config.yaml
norm_eps: 1e-05
rope_fraction: 1.0
tie_embeddings: false
init_std_o: 0.0
init_std_up: 0.0797
init_std_down: 0.0
seq_len: 768
Each number is 128 + 32 x the weight over its row's rms, rounded and kept within 0 to 255. Layers, rows and columns count from 0. Numbers have three digits each. The size before them is the row's rms in percent of the matrix's.

# layer 5 MLP up, 640x128, rms 0.264, rows 108-124, columns 0-127
094:093109104128130117142156119135080117129091171099161128103079182139135064148151100111136145133114099160133109120073134098186129125095145076146146143150087165113133077111165112129164115079227096173113191120135116131201126190067125193159096164137092126118126090156145103127157086174160085112074075153121120097112172135067128126181155140130122154122109139123089094168192105120117087100151
106:120109070151174152107102127126139154163108154153143101141176142063130112170127157132091131130117133132093137168118132162122047167130125116112091164138146107225124087124166172125117089152117174139176103135098197131080132077131143108119122192131154069106118104122152122096101101096159133104103144111076117181083154133100133140121119156057142100161146074102061167103144140055103130046133
098:092077133136140129137098093129128034156139129092134080119049117147131199162138105095153153111147164151086170096167117152126156177100131174138126113145138184137127097120129136107079071115138166123138132135052059116181150123102067172092115103100154122132146124115124160134190109128091142207139140085130201124174079090105117101147113129125144164107177163153115167165128158116175115141093
094:115131149111148084149103108108114093147153161113166122133143121114110131159152069074104137109120109149096151129129151192131173145083036148138097124152130166096162130120152142145133150119171134100156143146091134205114129169158126134114076118150123163128217048145114119178182098114114109191132226068143183176100085149134082145156113103117120052146135169126166120151137122172156123118127
097:130150154126138146153179125174060144165150087129168152126149153116115123155198100126145095109048146156107106159123090084128166109140144124126078106127106101164113118148108168094154108081170218174152143192154078145126120169120123148115118095095100097132135176161112164061120150117194079124134101142106222124103169111152152102093099112100135140154162075172122109147122150051125133153143
106:138150121132098093144138124197131069104129129116076095143071133153135067156158086110104188080163062093143146111119164100185141120170077171151114121106115104078169141058100135144134102082158188144107138091151120137109117122057129136105108113130128024137143148104100117059093096123118197134108123148139159095140108144128125140099105136175141118136106168144147094117172149075150068178120
104:122121182124135117139148118138129100092100107186090105184171142197090124157092139129163132132102148114131165114153123158123176112107140137152150135104110098172121148104113108092105127112143138138152112110105142068106166139113133141144168083171122054062123090129053132133109128094136172136100106166084112065079161126060094118117105099101160123045042173201145135052113180113127141130116
097:130068078168088075079144097124170079134154098120186103149105185162149163106153115117129204117140103126103117197147080112079135157080113112126105117183113101133059117137146143084079135154148147156077134116111083163101130079107069095086148130113083092136144179095082131102125096135105072160082145125103098149124103134157132153163153191105120137095128200129152146096171134172113124102114
097:129086127162170180120142186178120165147221157128091099111146086132112128093104116135093178146135149088170166067126175126127059129147078137145153176124104109154141184149120120089144122053136145121163109145147130147101066160089136121146091135135087052135164162182147140123145125093105108167136143142183141105120153109113135167106156187168179121160165141107064136162156107089184146120109
097:152132170114139134137076113145105137105089132114088187160122172145166158128158114188094178079122124166133160138168117159083112167092075139077119198137147142143054158010077102119122106181112149109082082126146133117151117112115126123069138094127126120171134121134126036128088116104163143130090121125122101119094076087123166137048112149144114119155070127153135138138120121159138124143080
103:149083112091077110176135082091150126149163134125068132191122085079118139203105139107108113147066178141101169087112058138178150163153145164140119103161149152155081106078136102104121073112090155116138109113114096129131116132098051138165125147132164130142125120125099153064120090115104101100163139111145123122132041072140142089161092136139103136153123086127096109078135153177119122193057
106:158088160110070142114139068184143138107174120159135059129104152137109083149190066165140123107105134184162102116117119124096125113139122104183098094113087147158157120090131160170176137080035069147143108064129090137078131168156094131129163088157125078166099137118152113105149107121107179109098146096080181127132143118103137155076139185167105120154104131072089146126105165111132175140159
098:169140159103097174118124096109148096144098121160088145130118168160149056162108214138179088178132158139127134078132092104141187120129153146127096166093110117157113154109137143145125179100136101107123115097180144130110137146102155150195103120137087097076058139098127089138117175149133195104130122149108174116019150193130135144122132112150104157106071174148125085111164112095071114129083
099:164119173120063095185124121107146121115139099152151139126129168163157112096122107146167106121166190151110142152110118103159171092151149103135186135145139170134165119144169066059130177137117144116127092126094109175201186159112172108115084102137097103153107099064186129200167160113108077104169131199165116102138114102167144140128142199072168134159087141147086132156157114155157104143133
104:126139116144119138178094094082135149132138187088091152117132146164159159140154153092055095105126167147160123110121086103137071063092112083083177087076113179079110156126127113142174137206111148124133194058160062136151103124125164118130109123093140126140123069083084186066138106158124121122150144134121117149127137154153168151149111165107087055113120075143098116120113116132161141190093
104:082147172095141139078127104116129114142128215100142039225136183160091107176119101103164131164113107113134154144188149132083082094138073141120113075137115155109107127190111183081132128111146166130127127139155096142148138130107176154180133117151143110160108126147070080123139112140125108119113165064072085090114127127196090083121169152156133167101143123137104121065114130098086144109124
107:109113139127170109154100131128136082156139108128152109129139130134175108149140148121142123139048111085135163161168125178092126148140138134114095161155181146133108116196192180157103103160147145200140103133130109142130155104116111175165119178122112089188131154160115097152126048148107121142137092053158144064088136125117124136100124110097192068117095101106189148123066131133236141132173
# layer 5 MLP down (transposed), 640x128, rms 0.245, rows 108-124, columns 0-127
097:133117076130143138162120119155090144178139107122094165119168098192062175138168165108129146141103153147147108116110134108133110106131122078123099070109130126127125105071175141161185159098150089097036143143086093186144123118086174192123116114131115158114133112152138079163121130131125135096091175078039111182056125151128137131155120194102135147182164134177134102107091151175092124107161
104:118151116091161189111144133112154153126122177141153110137115148191085158118105075146121191101105119116091132113145059124137135128144158108116098113144065139116154156136151108125090041123131117144135131136131171130123100141174063124187131180117072164169083165104130134109114104106180189155132163160165147132155177067172134117190067133105076127094089104146086117072198089136113094104148
103:072123103079103105060123163089123081100077094128136126116087130136091129166139125176104139113149114030076113132116130102129130114120080063078116149098149181086170161106135071094131162089075123182133180134131092099132123124104121116117089088113067070139190129129120135121088111106127111124169123195091176100127118104193106107148163106126172169153153163123124158187117126131161151128098
094:132122101119150161096176099182123119157126108153145095126119108143147101128130137097109139188137129216067192135138129146138144154167180103101066161089108158074125096098045142093106152127097136116179152130113141121100143199148179133125139103137146153105068146083142056116144181141142166116087114172156096135158129145164112180130152151102123050123165128109097093145127091199090087162126
099:103147165177138151109097081102175174185092078134123135132148113196067092157105105197138120129111086131089148162102120199153067098147138181114158161139101190098102120099098170198122125112118147166134102102193136173142158108120067125069164084122129103102164109119109095141112131086127140160178155121141082147089122141173121159154067141095115105143130166150125133116075159141163130162096
111:170131111197137179155057164137123108124085121136191125150145123159119074156110128121134152122164170121146088149174129098184146104112135212147106132192127171118139130046100073096108090144157196116133145111157147147139146142103103153092100090110034092093093121144116153094097125076134152118097170075130123152084155125144099155143176141124152065108078159130159132088140172133148107132130
107:134157143118132141172084117136076182061145135146123151118095179105137162104078132086133150106166132168126148131192107152155107153215110176142162129126084134120143117149127153115173124125130127114144138160104095163140150209083178098155081195094121120067115214121103162067106091129163143148143094147074136125086148135088168109139119079158120129134112135154085134124045128125106170090161
095:068106097163123091124099134074143118136150153165178119155162135088095114178136092155143149083117115118098067150098075158105130121097164148122167139130113164098112129088097120142067137090075189114131124112192098148176151111097107139114139103120133094085167113142137139149153127165177135177116156066155105192100163082097099176162161061159131185172165142163075135196133165126090156151111
099:142077058113093194105176153084186079150176130158088106112089135126116133120142129088150173149070097078152136184128104094070191153195127165073102113122109128085173100123142087115168160156151132127148153154126137134110162118152134083153176098188128204137103169150119187167107159122110135141146103140128142100164112118144140186116176119171116094107155158160122121172092168108145102095124
098:138171100089115136107161165126155149148126128133169135138065080070091093120088126108168179087132127128116073119124119122116127107150121090143087118113155138158135099149208149128127159135133140223063194120091121155170101145181042078097136106134170088160118082177069170094185103111174138196106127114158105122146147149137173097097140127126162121160087129125121093144118117143097081106145
105:140119134101094146116086159128103145159129109123078151162179066089088127118088097115125138130111152138151098113110020115142124136108066091123087109063158181134119106126159141181122115141084114112125104210134078154027067152117092143170097139143122176106119145129114162115111114148136138131163082101172104124156092149150125213144102119180164161101183115116155133166126133076141117119097
108:172164115165096208137147108118112094124210185180089080164049184109103103121166132074158079149096108191194187144161142115122102152124122105121103125072096162140140108137153204155142114099082093080127065113107076131141125141129092130133061145121117111139137089123136109090132087119086145128182107102149189148100137138140123118140103162105121146129129135087115133140177169128121138154144
099:128130073130143168145125112106126085123159151116154189119140106112171108135127159077062141089098165051164137123055118107120185179093097117179080115112080106128099123132112062170162106183168200131119155121112105180127153118152119090123109095094086110107129126067129136073113120145154092192108104146190105135109113165160111151083164116114071133149134176152128135140132067104166144170143
104:192168145133117105116138123155201137118111131102112121144146138099185142132091184109100187171151152069088120071109124146149094072144152154127111102096094164194167154152108152093148155231147163096122128120149093143072194130175113180091124047085115131093150131094206141157094124120144093157094114148124102108150097096101139179087138179145122113145129110139154122142145117121141158138159
099:154146113153157149133099102116149153161074132087121158119078116129168193115127109066086131132155113110149115144154089112153061101086142146099168227096104127088146095118086127068108148089067130114118128066098144175120137154104204161168140111118176104128127095120130108102115100174117163120133102178080151128140100141150122107051061098117095054157123166108147162097090151164120105139131
105:141166107148108164179138129110176146187140101111149149167118170093147153131079146093138088088099133140179121108113111157148110133081098054128136147120163166034108086133135122060137132120113122150078123161062108147141116062099126141086143030100133113077136108101151071108134091123128145103129089063137102107154149186185154159115167147100200127132151117099097127113156157157125092132152
099:105184100120116126129144108128171119122103115166102119133116142131121115112114115115125115122166107146224121200113099093147116103170156087086133175074098135141081093080083052173157108131092155125147107106118114101112183127153122203148184101117137081155206159092118177113123166159140113112121155128133094099106183107134097200142180157128167123123170134101134113173081048150103088127106
# layer 5 MLP gate, 640x128, rms 0.275, rows 109-125, columns 0-127
098:100112081175129085093094133113114130124141122173097124105164125045100115161166168150087057111101134164083113091133107111111126166081123127102120130064165116188159053092148169114110162139116139171156119133125130092130105110077168135089114114166177074150160061103137158127072112128111096141105167171114099172078117144057134169124126144146102081184123093109080144138090141073162130100121
103:151137100093186218151182091093108171117175074134132141088107107175146106087140129142117160124140119073081096091103156131120177088060167102065120153124105112132156096173116161112184147153084113128062152106104038116140129142157144089108101099143100088137136089107122110131160132056100089141105132131080121127129146178137122151158098115180077098092117138149150146118167162140100138097078
099:095147140097106112150103165098128041095108126155131123146099115131101090130118148129104077109105099128175110145117111156125113168164154122146082126130068137119160153102137131179046100113139105165150148128121118060118154087137124196159098160119150092072134163129124211119096122164103146077044116148098152127106096057106137098159112164151154170092209111078132130135140172150075104078146
106:104107106175111135133083169080053178138101169101069119081136056153143172123115136087125095145131127101079152088132149126131140105171094121177147093169148149187101161213134111127134134094110125141134123196114107127163071156164146112129105143126101164139162167122109171160096070142157125110123183098080184093150090105077166129106090065089113149115124096127103118155111099113146136102061
104:088095170163154114141150069165065122138077139171090113145145117179139132145209062141087141119109130116111074134106090144121189147161152201126134081127158057091098031144140148141127150156141146137128060113099162164153149075119200120104089127162107148171111116096136127110094113098091120116085168157103139103151105143099128139115142110150120145152101156167141135126067126135142123055102
105:081117106155101098145072163131130150128127139125088172065143161104137073174142207114124126106170104121089125155156128099087096136132090112159151102149122158099112086129145159122083121177149204099132060119144136190143129108155108076101116128141139187178141064085135047070085106156154160118120091103071094091122131129112109118155116139111138095161141153169103127129113070116076111137055
093:204121132144098111198074133085157150089111119136089078117087108119097138094168113141081154120152115099108120125113133097125071153160136161177112157162150129091085118150200061129171118160089086088128072051125108127163124090086094126113096127101087139153112096125110074135120074162165130098105111211137127128167121177170163163114182088092103089145123159132130127097153150128141089087113
103:135169112127124149134090151146119191120149146109121132147132080099154149166091121157088136174102162159165179049045113162167114098098111135151172154150064107183132143093168137135123112017166112110147146153174067087197093160104131139129056157124156094131127164122103112111094108107122171170127117145105101116099090117088127110108105128148127126170155130129115164148165098117126183166188
109:178132096165067095143173129132143085097123084113081093123163118116081170157190165106109102172142098084131178124156161087194142098124134123213138096136107139157130144116162195142155138149158121081110072091145125187122048137176109137125165145112106156123094081132151178147103149146063131129161088156091111150100150142130129152110111137147143143125109171134085071095099088140102136056102
108:103110159121108179164198114077136130081146117124131153160102140140150142152136096102124133152127125140103164052161106211190139144113076155196146124131115110160133111173095129112111181087145148137162048151124169109159107168063140079161139136132123103132095159149103120145116134156124196123073173151136085097077114104178124120179138142158125132093095121159101090100148099153045179091121
109:103126129160159182123189081139128133071093080186149086143150159134092169118118080132110070107178113056120098131097126099171163108122148133101129129128161166089101058111126121123112158136097080122106153148104145133169152138131153143098156084100107118102150061193205171181109094146119128157139134137093145094133195145123185192096118122148131158147126139137164080066102157114159097180112
100:159103159145095114057148154098086163117192083102208123154131119180135174145109120153130117125135156192116150116112108190049144150166118165145134201135074093136139086115155103155130113089069083110089086173179099101143102140142121178138096154138088121101129137137139133116120133115114207091157103082109133143181108179105119183148091125147146194111148104148096125148111164112126078108154
103:142136184134168157092149150133164099141129092116163194135123134156138103159202116063111110089163145099124067069135148137156108078123133102149105190139123130107151105115123078141095140098117126118149168122188136147112121070134110096091079061120113097069173141116122103106044104066137184175164133165109092148125152154121145143155187110167131114134126081142149108186182159132144165071109
094:176117175116124157100176151152115163103117067101169123128168093108081126130149097109173115112159209133113128097168120105149123109094097123069119150089133131112144129107120151069133117082104138123105152111101099106074092140122149142160154082145130107135156062136150160125134135165130093060156141106134216073142140196181143069091117097164105063148191176122162114176126174170146087118149
108:124172144161129173135112093128122115185131124186136164145078077123126144108163104159073126148141160132174091138137100081189147136116143138148138150169160160129075161151110095138111127069084150125141128107136105136110108105130052140121000136119133138113137146054129085175059097121114108091104123176137095041152141190147121147190153141116134109139105100157143135126139065151100117101113
101:126169138096107112100114155112130104118136103106156102139109135140171108098089167209091168167080162094164187096131074156110108154162152153113082145178155105113105144056129172089119115141127103163123113119078120140135164110132099155169123148138139084135142173068159109112084127175108135147106148055058166124129101104124187168173111069108089119117107104057134130098098163160169126155054
099:146018169160178111128153127112105160101215128121165118205138161113132170141117117131176118114121120128114120201083086149115172128090089147196135089166164126106089194116109111125114106166085082102150112094124144125196122152118159169093097132114136129159172169129154160148170134154087119162125136094096118119136102098118138126145087158097133116088107109125066096211154097158116130106143